python train.py --n_layer=11 --d_model=192 --n_head=2 --n_kv_head=1 --head_dim=96 --d_mlp=384 --vocab_size=2048 --activation="swiglu" --norm="rmsnorm" --norm_place="pre" --norm_eps=1e-05 --positions="rope" --rope_base=10000.0 --rope_fraction=1.0 --qk_norm=false --attn_scale=0.102 --bias="none" --tie_embeddings=true --parallel_block=false --init="uniform" --init_std_qkv=0.0327 --init_std_o=0.0 --init_std_up=0.0327 --init_std_down=0.0 --optimizer="muon" --lr=0.00638 --beta1=0.93 --weight_decay=0.017 --lr_head=0.0066 --grad_clip=2.0 --warmup_steps=200 --schedule="wsd" --decay_fraction=0.671 --decay_shape="linear" --final_lr_fraction=0.05 --batch_tokens=16384 --seq_len=256 --doc_mask=false --train_tokens=144600000 --steps=8826 --dataset="wikipedia_en"
Each number is 128 + 24 x the weight over the matrix's rms, rounded and kept within 0 to 255. Layers, rows and columns count from 0.

# layer 5 attention query, 192x192, rms 0.0948, rows 0-45,96-141, columns 48-95
[[104 121 163 108  94 121 141 113 123 132 119 171 143 124 142 105 163 144 159 137 117 138 137 182  91 125 115  85 144 116 121 118 154 152 124 139 152 112 150 119 156 118 125 126 147 128 111  87]
 [ 96 130 132 153 129  86 102  96  78 162 150 104 143 127 132 118 146 106 142 122 142 137 130 145 110 142  95 168 171 149 124 128 136 117 135 126 154 127 176 132 111 149  98 157 113 134 125  56]
 [177 133 141 168 144 113 116 142 131 107  49 123 126 131 111 113 143 154 125 174 110  99 192 105 111 115 125 101 157 139 123 144 125 112  97 147 131 148 109 114 115 139 154 142 100 115 125 147]
 [113  94 122 107 163 159 151 143 180 104 160 157 115 139 122 143 170 127  99 118 114 151 104 153 144 183 130 138 105 109 133 114 122 176 138 170 141 110 143 117 148 176 171 159 140 125 128 104]
 [112 117 152 107 107 124 116 124 124 121 115 123 151 170 142 130 122  85 106 151 132 159 135 144  90 110 122 127 170 112 131 136 126 155 135 141 115 104 116 113 109 125 125 169 103 144 130 120]
 [125 159 103 136 174 121  47  98 127 122  73 153 113  94 102 150 174 157 110 144 126 108 126 116 169 131 145  88 135 159 123 158 115 168 152  99 159 115 124 127  87 110 109 125 107 144 102 149]
 [111  85 126  81 138 142 129 132 115 126 176 157 118 147 134 142 145 132 128  60 181 127 111 160 113 126 118 126 154 162 118 120 151 115 161 143 123  70 166 137 138 161  81 153  81  98  75 139]
 [156  90 141 103 152 141  97 119 134 163 138 137 133 133 150 102 120  98 109 134  75 134 114 102 101  93 130 179 129 115 142 134 114 180 121 141 121 119 120 151 120 123 101 146 172 124 105 138]
 [169 128 146 162 168 117 131  92 100 117 123 181 148 108 110 100 109 143 135  86 101 101 125 143  83 121  94 147 136 133 128 160 143 115 102 131 129 120 129 142 123 157 131 126 152 162 150 144]
 [122 136 135 142 135 130 132 105 115 128 168 134 105 121 159 107 109 128 108 123 137 143  87 168 148 122 169 149 111 121 197 135 121 127 139  97 141 132 134 110 135  69 152 153 120  94 155 113]
 [173 127 110 147 134 139 118 136 135 135 117 190 129 114 164 115 111 104  83 184 160 152 159 139 118 152 122 141 138 121 156 104 127 146 110 152 107 109 144 107 111 134 114  99 121 123 146 108]
 [130 120 138 183 117  92 126 115  98 146 113 132 166 160 148 165  81 134 107 161 149  93 137 161 122 124 152  88 146 143 134 108 134 161 142 115  87 121  89 121 117 120  82 112 173 126 109 106]
 [161  85 135 144  97 109 111 145 152 123 121 142 169 133 141 193  98 114 111 128 107 114  78 137 106 113 149 137 116 152 105 162 132 109 143 141 186 118 177 176 105 116 118 118 144 109 157 165]
 [150 147 148 132 140  82 161  98 109 120 149 166  97 111 125 102 119 119 109 171 119 147 111 106 134 107 118 139 143 123 147  68 113 139 104 141 138 139 117 121 153 130 146 126  91 146  99 114]
 [ 97  92 187 129  76 120 110  96 161 106 131 130  95 105 147 135  96 125 141 115 133  99 122 142 138 167 107 161  91 123 103 131 120 180 136 130 169 145 116 108 114 137 105 126 145 161 116  83]
 [128 116 137 119 110 158 153 156 163 146 115  89  90 107 140  77 150 130 109 142 131 126  95 133 130  84 156  83 127 152 130 138 115 157 109 145 139 127 180 120 116 164 119  60  70 132 135 101]
 [107 120 111 175 107 131 160  84  99 144 113 150  98 152 120 147 113 157 182 135 152 133 118 115 134 117 122 117 160 146 180 153 131 133  88 125 157 164 156 101 164  98 126 101 102 132 124 114]
 [113 123  96  96 157 147 149 128 118 146 143 143  97 163  59 148 133 154 157  60  91 165 103 122 176 152 115 143 142  98 115 118 115 161 158  98 139 148  63 122  95 133 159 134 106 143 180 155]
 [ 96  88 159 116 128 162 143 125 108 128 125 160  96 136 105 102 118 101 138 153 136 170 106 128 138 140  91 113 128 150 154 130 141 143 146 130 129 105 162 134 155 122 144 129 132 129 128 146]
 [145 130 133  75 112 153 155 114 103 152 152 128 135 154 134 139 150  96 146 144 121 121 152 142 140 131 153 130 104 131 114 171 125 135  96  93 113 143 132 119 131 122 109 157 143 162 135 104]
 [131 129 141 148 118 141 132 120 117 152  93 129 114 110 154  96 159 133 173 128 127  96  82 124 164 141 125 165 107 116 133 136 132 153 117 149 113 146 127 160 109 164  93 132 116 126 143 149]
 [116 122 107 126  89 130 150 148 144 153 151 119  76 152  97 148 173 131  99 146 161 131 160 102 105 146 141 102 156 139 161 148 107 145 119  88 157  84 141  87 141 115 137 137 128 110  81 121]
 [105  91 141 152 135 139 108 103  91 150 120 102 129 139 131 159 134 138 117 144  68 146 157 121 156 125 146 143  80 149 100 139 130 136 108 153 128 165 121 135 185 111 171 137  80 137 165 114]
 [113 151 111 114 199 158 132 106 128  58 127 149 118 117 126 124 108 149 121 127 117 100  75  81 147 146 151 155 123  88  97 135 127 130 115 113 120 136  91 110 167 108  92 139 114 100 139 130]
 [119 121 145 129 120 134 142 118 128 142 155 139 130 120 158 145 148 151  99 140 104 130 127 118 115 128 139  97  82 166 130  96 112 103 116 100 129 119  97 142 160 124 113 139 124 100 133 118]
 [161 113 150 120 136 151 156 148 104 137  59 161 161 129 149 144 121 170 152 139 120 192 138 156 106 181  86  91 119 144 117 169  95 108 174 120 141  77 183 156 143 133  87 124 127 127 106 111]
 [162 109 160 121 138 132 175 121  93 104 136  85  80 134 106  76 162 149 151 166 145  84 141 106  87 120 136 127 116  58 120  82 146 105 125 123 113 143 124 104 150 139  75 119 135 182 136 101]
 [169 151 114 126 125 106 139  97 126 121 183 116 142 146 102  99 113 143 141 120 123 152  38 134 138  90 140 144 166 116 128 148 123 152 124 168 142  97 103 123 100 124  89 134 131 173 115 120]
 [ 92  97 167 157 166 141 142 140 165 141 136 113 121 167  80 147 147 103  90 157 115 113 132 120 120  99 110 114 146 112 111 151 124 167  89 112 139 128 124 155 149 134  88 149 137 116 106 130]
 [160 125 123 123 105 147 128  99 158 138 128 165 112 122 102 149 169 129 132  96 100  94 126 115 132 162 130 114 114  95 169 125 106 143  98 100 126 124 181 115 107 168 106 126  74 172 126 154]
 [ 93 138 114 133 117 114 113 157  77 144 148 107 148 112 121 128 127 131 139 121 105 143 121 100 138 159 164 106 101 120 118  76 119  98 151 151 117 142 148 124 104 170 143 169 121 158 125  82]
 [172  94  80  92  95 109 148 157  73  65 176 147 106 170 153 132 107  78 138 118 108 118 168 157 135 177 140 110 122 144 125 115 152 106 161 124  97 125 150 156 109 163 125 134 131 150  97 120]
 [161 102 107 100  93  96 102 126 151 146 154 142 136 173 125 135 124  82 116 144 118  87 112 136 103 114  98 180 158 149 137 124 103 102 138 135 100 110 161 108 125  74 130 137 121 126 145 119]
 [ 68 141 162 139 123 114 124 149  72 151 124 135 141 130 124 119 182 148 160 117 131 122 141 129 146 141 159  86 153 144 153 173 123 127 141 123 128 100 122 123 124 108 112 110 162 134 134 143]
 [158 139 100 132 176 144 147 121 108 103 100 103 109 120 169 114 154 107  91 144 112  94 142 120 158 147 127 156  99 121 170 159 101  92 107 134 130 103 107 116 148 121 124 115 128  94 142 119]
 [109 137 164 125 191 125 155 113 118 158 167 118 121 132 120 139 154 189  97 149 116 145 138 133  98 102 152 118 159 105 118  88 123 142 175 135 146 125 111 136 160 125 100 117  94 167 113 131]
 [125 129 103 126  84 148 159 129 128  77  97 145 154 153 176 109 174 133  73 139 124 148 122 154 130 136  86 146  99 162 160 128  93 128 155 117 121 160 160  91 129 157  97 107 103 140 136 134]
 [148 130  89 149 123 120 120 101 112 137 137 105 125 128  87 122 141 123 125 161  77 132 122 112 152  99 118 117 113 141  93 109 119 117 124 151 140 124 118 123 114  95 124 108 130 166 160 157]
 [ 97 159 130 139 145 123 134 137 107 123  95 107 117  91 180 144 160 100 104 132 162 136 102 158 121 171 122  94 168 134 127 120 139 158  86 143  64 140 129 150 159 125 134 144 147 132 166 119]
 [160 115 106 116 144 116 106 131 165 116 148 149 148 124 175 112 159  93 147 110 185 106  68 142 118 119 110 128 130 121 124 102 111 118 169 169 124 136 120 121 115 121 135 132 156 138 123 145]
 [ 93 125 133 154 132 125 134 119 141 163 138 125 151 119  93 157 140 120 161 177 165 146 113 120 114 143  89 134 114 119 109 177 151 151 134 157 118 157 150 108  96 163 113  86 130 134 111 139]
 [160 120 125  93 114 112 137 114 104 128 116 115 131 129  58 137 108  99 148 132 113  85 167 149  59  93 108  97 134 155 152 163 122  95 137 119 105 144 162 139 116 128 152 117 131 109  88 163]
 [131 102 148  70 144 125 144  76 132 153 155 113 142 161 100  99 114 120 170 115 157 104 113 123 112 130 136 108 162 113 131 194 165 185 115 121 160 114 152 140 147 152 148 167 135 118  93 127]
 [153 115 126 166 153 142 124  99 127 187 184 182 169  86 133 136 125 174 136 122 106  98 104 170  85  99 145 176 143 180 147 188 129 149 171 116  87 132 162 160 103 158 142  92 133 104 162 107]
 [134 122 111 111  99 197  77 149 114  99 149 109 123 155  99 132  90  84 166 148 160 120 145 119 129 124 141 134 161  93 173 166 122 125  91 155  94 112  91  99 145 136 167 133  95 177 121 162]
 [145 150 141 148 131 105  76 157 157 178 131  93  85 138 171 108 148 160 190 120 170  95 121 145 165 143 160 118 139 135 105  98 132 124 120 130 155 158 154 133 120  97 152 119 124 106 150 150]
 [126 116 142 132 168 141 144 140 165 141 126 141 121 113 149 126  86 131 152 120 107 139 115 128 121 136 147 166  97 129 153 124 117  94 117 158 104 138 104 125 121 121 129 102 109 169  85 142]
 [161 161 106 121 127 151 126 121 135 137 123 100 134 163 136 134 116 119 118 157 141 145 127 158 156 110 135 136 150 137 123 130 152 115 108 148  99 150 126 109 140 130 122 107 130 165 131 124]
 [123 101 101 160 117 105  92 126 149 132 141 147 125 128 154 135 110  94 155 116 137 126 129 117 117 147 105 154 103 181 156 142 111 124 144 169 121  81 179 144 146 149 150 118 103 143 104 106]
 [ 90 107 132  84 159 123 150  95 184 117 111 101 133 131 140 136  76 166 123 131 104 115 143 107 118 150 147 137 109 144  71 134 163  83  96 148 102 117 101 138 138  91 128 174 166 157 137 130]
 [145 131 120 123 111 146 111 163 124 114 111 120 166 136 140 129 135 166 149 120 180 128 125  83 115 119 150 107 154 112 141 112 202 118 169 113 137 111 163 116 132 142 117 143 137 133 117 139]
 [148 157 140  97 146 149 147  92 135 145  87 115  97 147 137 104 152 157 128 147 141 120 136 161  97 111 143 110 110 122 145 143  90 152 112  73 117 106 105 106 132 155 133 139 146  97 108 124]
 [105  97 134 166 149 160 144 131 123 112 109 102 114 136 124 172 139 115 137 138  93 106 126 133 139 109 107 134 144 136 118 130 121  99  97 124  96 146 157 143 127 150 118  99 125 151 135 130]
 [107 132 120 146 133 134 126 129 130 179 148 139 119 152 127 134 128 106 139 116 121 138 110  97 139 160 144 169 101  66 122 127 132 147 143 124 149 139 131 134 148  62 123 151 134 130 128 123]
 [103 115 120  94 195 157 114 135 120 121 120 112 124 129 171 128 150 137 136  93 119 126 121 101 128 182 115 170 116 125 118  98 130  69 139 152 172 108 151 131 129 114 109 130 161 141 134  90]
 [137 140  84 144 142  96  91 130 132 147 120 100 126 133 167 120 105 123 172 126 104 170 107  93 111 119 138 128  99 122 129  88 136 175 156 163  87 136 106 164 139 115 132  95 145 135 118 123]
 [111  86 130 102  60  88 129 112 120 134 121 118  97 154 151 137 120 191 150 109 149 167 103 117 124  93 161 110 118  85 125 168  82 161  91 151 116 141 106 159 129 171 109 149 114 144 103  97]
 [142 168 114 156 107 132 134  89 116 131 146 127  90 150  96 137 146 129 144 127 127 117  72 105 118 130 108  92 150 125 146 117 169 140  86 106 131 138 125 101 120 134 107 130 115 134 146 138]
 [132 157 104 128 133 123 145 108 126 114 123 156  53 175 103 148 190 118 112  84 186 128 161  84 112 159 122 113 137 135 172 156 123 106 170 121 154 105 141 111 128 130 139 128 116 112 132 104]
 [147 133 112  73 160 171 112 141 109 137  98 104 160  95 137 163 120 138 116 136 136 108 118 138 141 159 127 123 133 162  81 111 107 104 110  99  93 115 158 124 129 157 133 143 117 121 111 149]
 [122 121 136 122 144 158 116 154 163 132 113 119 128 119 110 114  97 105 127 145 100 174 146  84 144 161 113  95 117  67 110  97 178 148  92 110  96 121 119 174 137 107 143 142 156 174 181 132]
 [160  97 136 150 125 157 136 168 151 145 145 108 114 145 105 158 109 121 155 168 118 177 132 131  98 110 143 130 154 140 134  90 142 110 145 131 151 133 112 107 147 138 140 125 158 157 146 152]
 [149 126 122 128  84 147 137 101 133 117  95 177 142 128  98 142 102 111 107 129 142  94 156  94 152 156 120 145 171  65 130 153  70 145  93 112 124 140 115 111 116  85 137 106 135 128 121 139]
 [157 142 111 160 137 134 141 123 162 112 147 162 120 121 143 137 105 108 174 114  99 142 140  88 112 133 160 118  93 146 122 136 107 146 117 132 131 130 123 145  96 129 164 137 129 128 130 129]
 [142 110 130 165 165  99 136 148 164 133 129 136 128 104 146 144 110 115 115 121 152 113 144 118 110 119 139 109 115 111 115 100 110 118  97 114 138 136  74 145 135 169 163 123 127 131  88 126]
 [106 115 116 127 147 135 134 130 147 130 128 112 106  95 145 144 130 116 163 161 103 125 122 171 119 121 138 164 121 150 163 142 112 123 122 137 119 118 173 167 131 116 138 110 114 132 205 115]
 [ 97 120 142 122  83 138  96 137 160 117  60 129  92 129 122 124 108 137 158 166 108 122 114 121 137 125 164 126  95  98 108 123 141 164 108 115 129 104 174 144 150 121 151 152 121 141 170 137]
 [126 106 133 143 157 127 162 137 138 160 116 108 126  92 110  99 126 102 135 113 140 118 131 101  73 121 136 161 112 115  93 128 111 125 110 161 120  58 179 100  86 127 159 113 133 140 141 130]
 [155 147 158 129 129 165 127  99 146 148 112  90 125 122  98 119 138 133 164 132 106 130 126 121 162 150  97 118 139 120 130 107 145 107 115 141 117 175 137 104  93 127 122 102 128 125 160 152]
 [104 117 117 132 123 104 113 140 120 151 168 137 117 165 151 118 125 134 123 149 139 138 108 114  95 132 144 133 131 145 112 139 142 113 103 147  90 110  97 102 123 145  98 121 107 107 119 127]
 [159 192  91 133 143 102 154 103 144 138 118 115 105 107 137 116 134  94 172 173 162 131 120 122 110 140 151 136 123 109 138 101 126 132 122 109 132 149  77 154 151 105 112 115 135 109 126 135]
 [ 77 134 125 122 158  98 154  90 115 121 126 166 129 139 126 111 120 192 119 126 129 116 123 188  81 130 106 105 156 146 149 127  88 108 157 102 106 143 139 111 147 108 140 120 152 170 126 106]
 [104 120 129 151 121 171 117 155 180 145 104 143 112 125 124 109 126 124  92 124 175 195 157  54 112 112  80  97 116 154 113 153 108 143 134 143 132 122 132 144 108 125 136 150  96 149 118 148]
 [136 109  78 134 143 148  95  97 111 107 103 120 105 114 112 187 103 113 155 104 153 135 150 130 161 172  49 152 105 127 110 141 169 120 162 130 184 148 160 127 111 110 143 127 142 113 110  95]
 [103 123 136 119 131 140 128 156 149 107 156 119 114 138 123 122 140 167  89 142 112 123 113 112  91 138 124 129 126  70 143 126  94 131 141 142  98 143 110 144 103  84 122 114  90 118 115 130]
 [150 114 115 132 152 117 118 126 121 103 100 143 105 127 109  98 124  96 133  98 140 112 112 122 117 143 150 102 110 159 156 138 157 148  85 155 146 119 153 159  87 153 114 138 107 121 120  58]
 [126 128  60 132  89 104 101 118 108 178 102 163 102 158 108 126 143 154 167 130  91 135 130 134 113 145 169 128  84  81 147 126 132 142 109 117 153 159 134 125 123 142 110 146 142 108 146 193]
 [140 152 139 123 130 150 143 164 111 149 117 152 106 117 122 124 103 133 143 117 149  73 139  96  99 128 141 159 140 111 137 133 124 119 109 108 105 154 153 119  97 111 128 104 133 149 105 122]
 [125 124  75  91 109  80 120 135 106  99 164 117 119 167 108 158 125  92 115 103 153 156  96 156 120 137 103 100 142 104 150 147 101  86  94 122 141 139 125 118 132 151 145 146 158 132 131 128]
 [ 99 168 149 101 175 124 137 160 132 122 155 121 155 107 144 134 117 125 136 123 134 107 178 107 122 126  92 122 147 127 148 144 146 108 164 146 144 106  93 127 120 160 134 134 110 130 155  98]
 [ 93 104 156 108 118  91 152 140  99 154 169 129 119 119 103 183 115 113 139 145 151 131  82 113 138 167 142 131 140 127 151 180 144 124 106  90 138  86 169 142 134 106 144 137 125 152  65 119]
 [130 116 117 150 122 103 107  92 112 112 126 134 118 136 152 156 166 109 165 134  79 122 132 142 121 126 131  95 146 121 139  96 146  99 164 139 124 119 170  63 125 154 137 105 103 105 100  88]
 [125 166 183 129  92 125 115 107 157 162  88 143 124 154 117 115 123 130 141 159 158 123 134 153  92 127 155 103 140 120 113 124 105 120 146 128 101 133 142  95  98 131 118 125 117 100 116 122]
 [122 129 172 119 174 142  89 127 148 123 146 146 149  77 167 128 145 104 105 124 177 119  99 122 172 120 119 114 102 128 170 115 101 181 191 171 103 159 118 112 134 165 123 117 137 154 121 104]
 [128 116  77 130 106 111 120 158 115 113 137 181 117  77 118 141 119 104 129 106 153 162 144 105 123  98 112 139 123 137 187 123 128 146 124 154 109 139 113 135 127 139 134 134 139 142 140 110]
 [144 147 120 139  91 124 153 117 138 153 158 119 146 141 165 115 137 140 134 121 120 119 159 169 135 156 107 132 134  97 108 210 168 126 161 124 128 116 142 109 145 130 127 170 153 145 158 137]
 [125 184 125  94 128 153 139 106 120 169 130 145 109 128 145 135 122 152 135 164 121 105 109 122 174 152 153 174  96 123 132 136 157 136 137 153 111 116 107 120 153 110 115  81 144 129 100 137]
 [148 107 112  84 126 123 115 137 120 135 140 129 110 133 144 172 120 131 134 152 143 128 102 137 125 148 166 163 129 148 113 153 139 107 129 133 125 102 160 152 115 125 141 135 164 153 125 128]
 [130 128 120 160 138  93 136 135 111 127 137 150  76 104 131 137 152 157 106 120  98 154 165 118 134 112 146 147 126 146 144 141 134 147 142 135 146 158  95 127  94  84 200 138  95  91 182 114]
 [135 145  77 135  94  92 131 155 130 157  96 155 118 130 142 108 116 117 118 165 144 121 141  99 118 137 132 115 120 131 133  92 138 143 139 121  95 173  98 159 146 164 113 129 136  93 155 136]
 [152 160 149 153 135 158 134 132 137 161 141 169 111 154 143 163  79 154 108 143 149 145 138  61 115 100 140 121  81 112 110 123 123 136 114 115  92 106 137 140 177 130 176 110 136 131 106 132]
 [142 120 159  63 124 146  89 136  99 172 135 125  79 148 105 142 155 117 158 121 113 113 130 132 123 111 108  93 145 179 124 120 143 129 104 141  93 131 172 154 137 160 105 100 101 176 119 172]]
# layer 5 attention key, 96x192, rms 0.0946, rows 0-45, columns 48-95
[[ 97 127 125 117 145 105 167 148 125 100 131 113 120 144 128 151 127 164 122 121 137 119 133  77 131  96 122 122 127 127 148 140 132 119 145 112  73 169 137 156 158 135 139 137  97 122 147 115]
 [123 148 124 151 102 110 143 142 165  96  85 157 141 149 128 130 120 147 129 118 113 132 140  59 101 141 131 100 102 129 133 131 129 113  95 134 103 102 149 143 144 115  99 117  77  94 145 139]
 [144 130 190 126 104 131 113 119  64  98 101 132 125 140 107  99 131 111  73  99 115 125 105 119 177 126 117 147 111 133 149 137 161 131 133 124 119 127 114 144 124 134 124 157 115  89 149 116]
 [131 134 119 126 137 135 104 129  91 116 153 133 129 134 131 113 128 128 145 125 111 117 138 146 129 107 122 133 140 134 151  95  93 120 158  90 122 120 144 119 146 123 105  72 143 115 139 113]
 [105 113 114  97 120 141 139 122 106 142 142 102  87 122 134 110 111 112 117 123 128 117 100 121 125 143 156 143  86 155 137 122 127 162  96 128 128 137 140 141 105 101 119 143 153 111 186 121]
 [103 131 133  93  78 130 148 133 132  95 142  96 129 138 135 109 130 130 133 128  84 115 140 137 131 100  93 151 139 110 117 151  75 100 126 165 125 160 146 164 127  76 142  67 116 112 138 161]
 [107 154 146 112 150 101 142 145 111 161 138 123 114 142 138 125 159 126 121 136 117 133 123 143 106 104 139 133 161 123 119  92 133 134  94 153 114 123 109 108 100  71 132 147 143 143 130 121]
 [102 139 114 179 103 154 137 141 117 149 165 144 107 113 143 153 143 160 160 136 132 153 145 139 143  90 103  64 137 104 118 130 132 128 172 119 134 123 139 158 139 103 138 166 196 148 136 155]
 [123 107 151 148 126 138 137  79 142 148 145 131  95 120 109 136 124 137 123 122 109 126 128 123 146 123 149 118 149 115 115 125 173  90 113 127 115 141 156 143 149 129 126 115 113 110 144 152]
 [163 117  87 115 115 137 140 115 127 124 140 129 100 152 139 133  99 130 146 141 156 110 127 176 141 115 154 109 173 134 132  84 109 139 133 130 163 163 163 118 127  93 119 140  90 105  80 136]
 [123  94 106 116 177 131 139 153 126 110 128 144 131 120 130 173  90  93 164 120 142 153 144 150 129 147  98 144 135 131 117 122 136  99 127 167 108 100 107  93 115 111 102 135 130  99 116  95]
 [140 123 117 100  99 121 125  69 117 140  94  99 123 149 148 124 102 113 138  99 140 145 114 168 128 153 150 116 153 132 163 153 135 116 162 136 112 125 124 140 200 104  84 129 150  93 117 140]
 [103 123 121 177 134 103 135 148 156 154 137 131  83 142 130 122 155 141 174  72 101  69 174 107 120 134 146 112 143 141 112 178 113  86 103 157 113  97 142 161 121 149 132 112 102 132 180 159]
 [142  78 102 137 155 122 165 106 109 142 136 118 144  82 129 107 141 102 128 113 113 122 168 102 122 114 125 141 138 148 133 135 130 130 122 141 155 133 104 123 167  77 161 152 147 151 152 103]
 [154 138 121 120 135 113 151 136 172 135 101 176 136 147 123 117  66 129 163  93 149 137 107 104  99 106 144 149 116 103 130 122 152 167 152 139 135 142 141 133  79 138 144 135 111 139 141  88]
 [139 137 147  93 112 144 145 133 152 123 126 122 171 116 134 134 148 109 114 124 137 169 181  86 131 116 153 149 131 121  97 141 127 128  85 106 122 114 133 119 130 128 170  88 121 142 142 124]
 [173 145 127 109 160 125 146 137 185 111 112 137  79  97 159 124 112 144 123 112 131 116 133 113 144 148 156 127  79 155 102 126 158 108 140  87 131 144 120 155 105 186 112 123 206 117  80 119]
 [158 110 151 107 169 109  84 116 169 115 131 138  81 140  95 102 122  92 145  91 135 126  91 138 148 132  92 114 129  99 113 161 123 139 130 107 126 136 145  84 130 141 158 145  95  85 150 145]
 [155 111 152 122 123 131 136 129 165 100  93 144 137 152 135 148  49 141 153 129 147 118 140 118 108 151 135 129 149 145 108  79 136 106 129 100 105  98 150 132 125  95 138 131 142 153 143 104]
 [125 128 139 156 145  86 129 137 119 126  97 105 140  91 124 111 108 186 129 145  98 109 111 118 147 141 127 136  99  89 139 104 114  94 125  93 118 106 139 131 107 114 148 110 132 153 123 138]
 [132 131 163  94 127 164 151 168 116 116 116 145 131 146 110 157 127 159 110 132  87 107  87  99 150 135 122 123 124 136 116 123 121 127 133 124  85 137 117 106 124 116 114 110 141 107 130 106]
 [121 129 126 129 133  83 129 104 111 124  88 125 102 101 102 134 116 137  77 128 144  68 107 129 142 121 170 131 115  91 109 145 101 129 148 127 142 149 139 116 162 107 122 165 116 163  93 136]
 [ 82 112 131  60 111 159 127 140 102 156 143 124 156 110 146 150 146 164 122 140 105 117 143 149 131 125 113 138 120 110  77  93 141  88  83  78 172 103 129 131 146 110 173 144  86 137 120 142]
 [139 154 107 145 140 155 133 115 147 133 139 130 143 105 136 169 129 160 147 154  99 139  55 118 103 124 107 133 141 112 130 108 141 144  74 143 109 124 127 198 114 143 105 154 138 145 152 123]
 [146 106 131 140 125 135 132 104 117 134 150 107 112 106 147 101 103 160 113 117 107 117  94 150 121 121 121 119 177 119 130 148 125  93 135 126 110 155  97 129 125 129 166 142 134 154 118 158]
 [134 154 140 100 118 167  77 105 124 152 119  93 135 130 126  98 110 110 124 165 111 114 114 137 126 120 153 128  92 126 117 110 144 172 126 124 125 121 104 128  97 132  93 117 138  76 133 141]
 [144 111 128 173  91 145  92 132 115 128 131 103 131 148 102 137 120 118 134 145 168 115 118 155  77 137 169 125 123  95 115 155 166 127  81 114 109 138 111 122 122 154  84 120 152 111 112 140]
 [182 133 121 129 153 145 115 104 125 139 153  94 121 119 121 160 143 107 147  50 134 127 132 137 124 133 100 104 134 135 118 144 162 134 127 159 110 142 134 132 125 144 131 119 128 148 139 121]
 [108 106 163 110 132 138 127 164 125 110  99 173 124 136 126 125 143  93 176 112 107 118 135 127 142 140 145 136 143 136 118 120 151 165  97 102  95 137 166 182 138 128 117 169 141 124  97 133]
 [139 130 132 120 181 155 147  96  96 127 131 126  93 160  95 156 141 140 142 116 116 128 181 125  57 138 149 140  96 107 108 110 133 129 122 132 137 136 143 164 120 150 133 164 102 117 140 109]
 [ 59 151 118 158 125 137 167  74 102 145 145 118 124 151 207 118 147 128 136 143 139 146  84 125 115 113  79 116 157  94 124  97 123 115 132 120  83 146 119 109 133 196 139 153 113 122 174 107]
 [112  81 136 112 104  76  97 151 128 123 149 131 135 160  81 144 107 163 130 132 142  92 127 145  88 108 115 159 136 143 132 148 122 164 122 136 109 157 152 130 108 183 136 136 110 120 139  92]
 [129 103 105 140 178 113 112 141 151 119 130  91 106 113 126 123 111  97 160 148  86 139 130  99 150  86 128 149 109  77 120 159 157 147 125 190 111 104 150  92  84 145 142 125 122 161 164 123]
 [148 164 130 115 171 134 100 145 101  83 114 108 134 147 124 115 118 115 123 129 125 125 112  95 124 129 114 139 136 159 117 129 104 118 154 133 106 136 142  96 166 132 109  96 161 117 115 145]
 [135 109 113 147 141 127 147 157 147 101 153 146 126 105 162 158  77 125 101 125 122 137 130 111 146 128 123 150 108  95 149 141 141 134 151 133  92 113 108 121 151  74 133 113 126  99 135  83]
 [129 140 143  79 163 121 100 130 109 140 116  70 148 114 137 126 143 145 141 120 112 163 128 148 163 145 157 139 134 105 134 138 163 107 105  87 133 163 108 154 117 146 138 147 153 122 154 129]
 [136 135 179 159 128 147 135 161 134 123 137 122 145 100 108 117  88 164 139  86 119 134 116  70 140 102 114 146 117 139 142 114 127 145 152 126 130 162 157 136 127 141 172 136 101  79 139 158]
 [ 99 137 161 115 126 111 107 107 113 144 102 162 124 128 118 143 113 117 159  75 122 156 130  98 135 140 160 114 166 161 134 158 106 110 153  69 123  76 111  92 114 121  98 126 163 129 131 141]
 [101  89 140 130 123 116 135 153  85  80 138 142 163 149 137 106 147 162 119 160 130 118 109 145 153  95 161 127 105 169 120 110 130  83 110 128 117 132 120 138  94 155  98 120 139 105 123 139]
 [138 110 118 176 139 147 138 105 107 119 166  80 101  98 161 130 155 136 139 120 147 127 115 144 115 130 108 163 131 150 132 113 118 169  91 145 177 137 135 109 144 123 144  89 138 122 134 119]
 [119 114 112 133 142 119 149  89  66 114 128 130  90 157 110 101 160 166  85  86 111 122 122 121 137 129 133 155 124 154 183  82 120 150 122 117 105 145 164 145 112  78  99  88 123 141 161 119]
 [133  78 121 163 134 143 177 118  76 144 125 164 137 162 121 137 137 168 128 141 139 148 107 147 118 140 157 127 143 131 152 134 138 106 105 147  88 145 112 155 118 137 112 160 133 117 169 148]
 [173 124  72 120 121 144 152 116 130 139  83  95 139 135 113 141 133 130 136 136 128 121 123 161 117 135 106 143 156 160 132 109 120 126 114 122 145 168 132 139 112 129 148 108 140  65 120  99]
 [134 107 145 159 140 118 133  95  91 103 166 126 138 157 128 129 156 138  99 176 136 126 109 149 145 121 136 187 165 115 152 138  94 132 121  87 131 186 149 157 103  97  89  99 134 172 128 127]
 [150 120 172 147 122  76 151 110 134 123 116 103 174 119 113 135 158 110 118 100 115 101 123 117 140 132 136 136 132  84 144 124 152 158 127 129 173 123 112 139 117 189  87 138 140 148  97 134]
 [125 131 151  92 102 170 147 135  90 102 163 102 128 139 133 128  90 107 142 161  88 136 158 147 120 141 145  90 130 133 136 105 141 125  73 142 109 152 136 115 123 101 135 143 135  92 130  98]]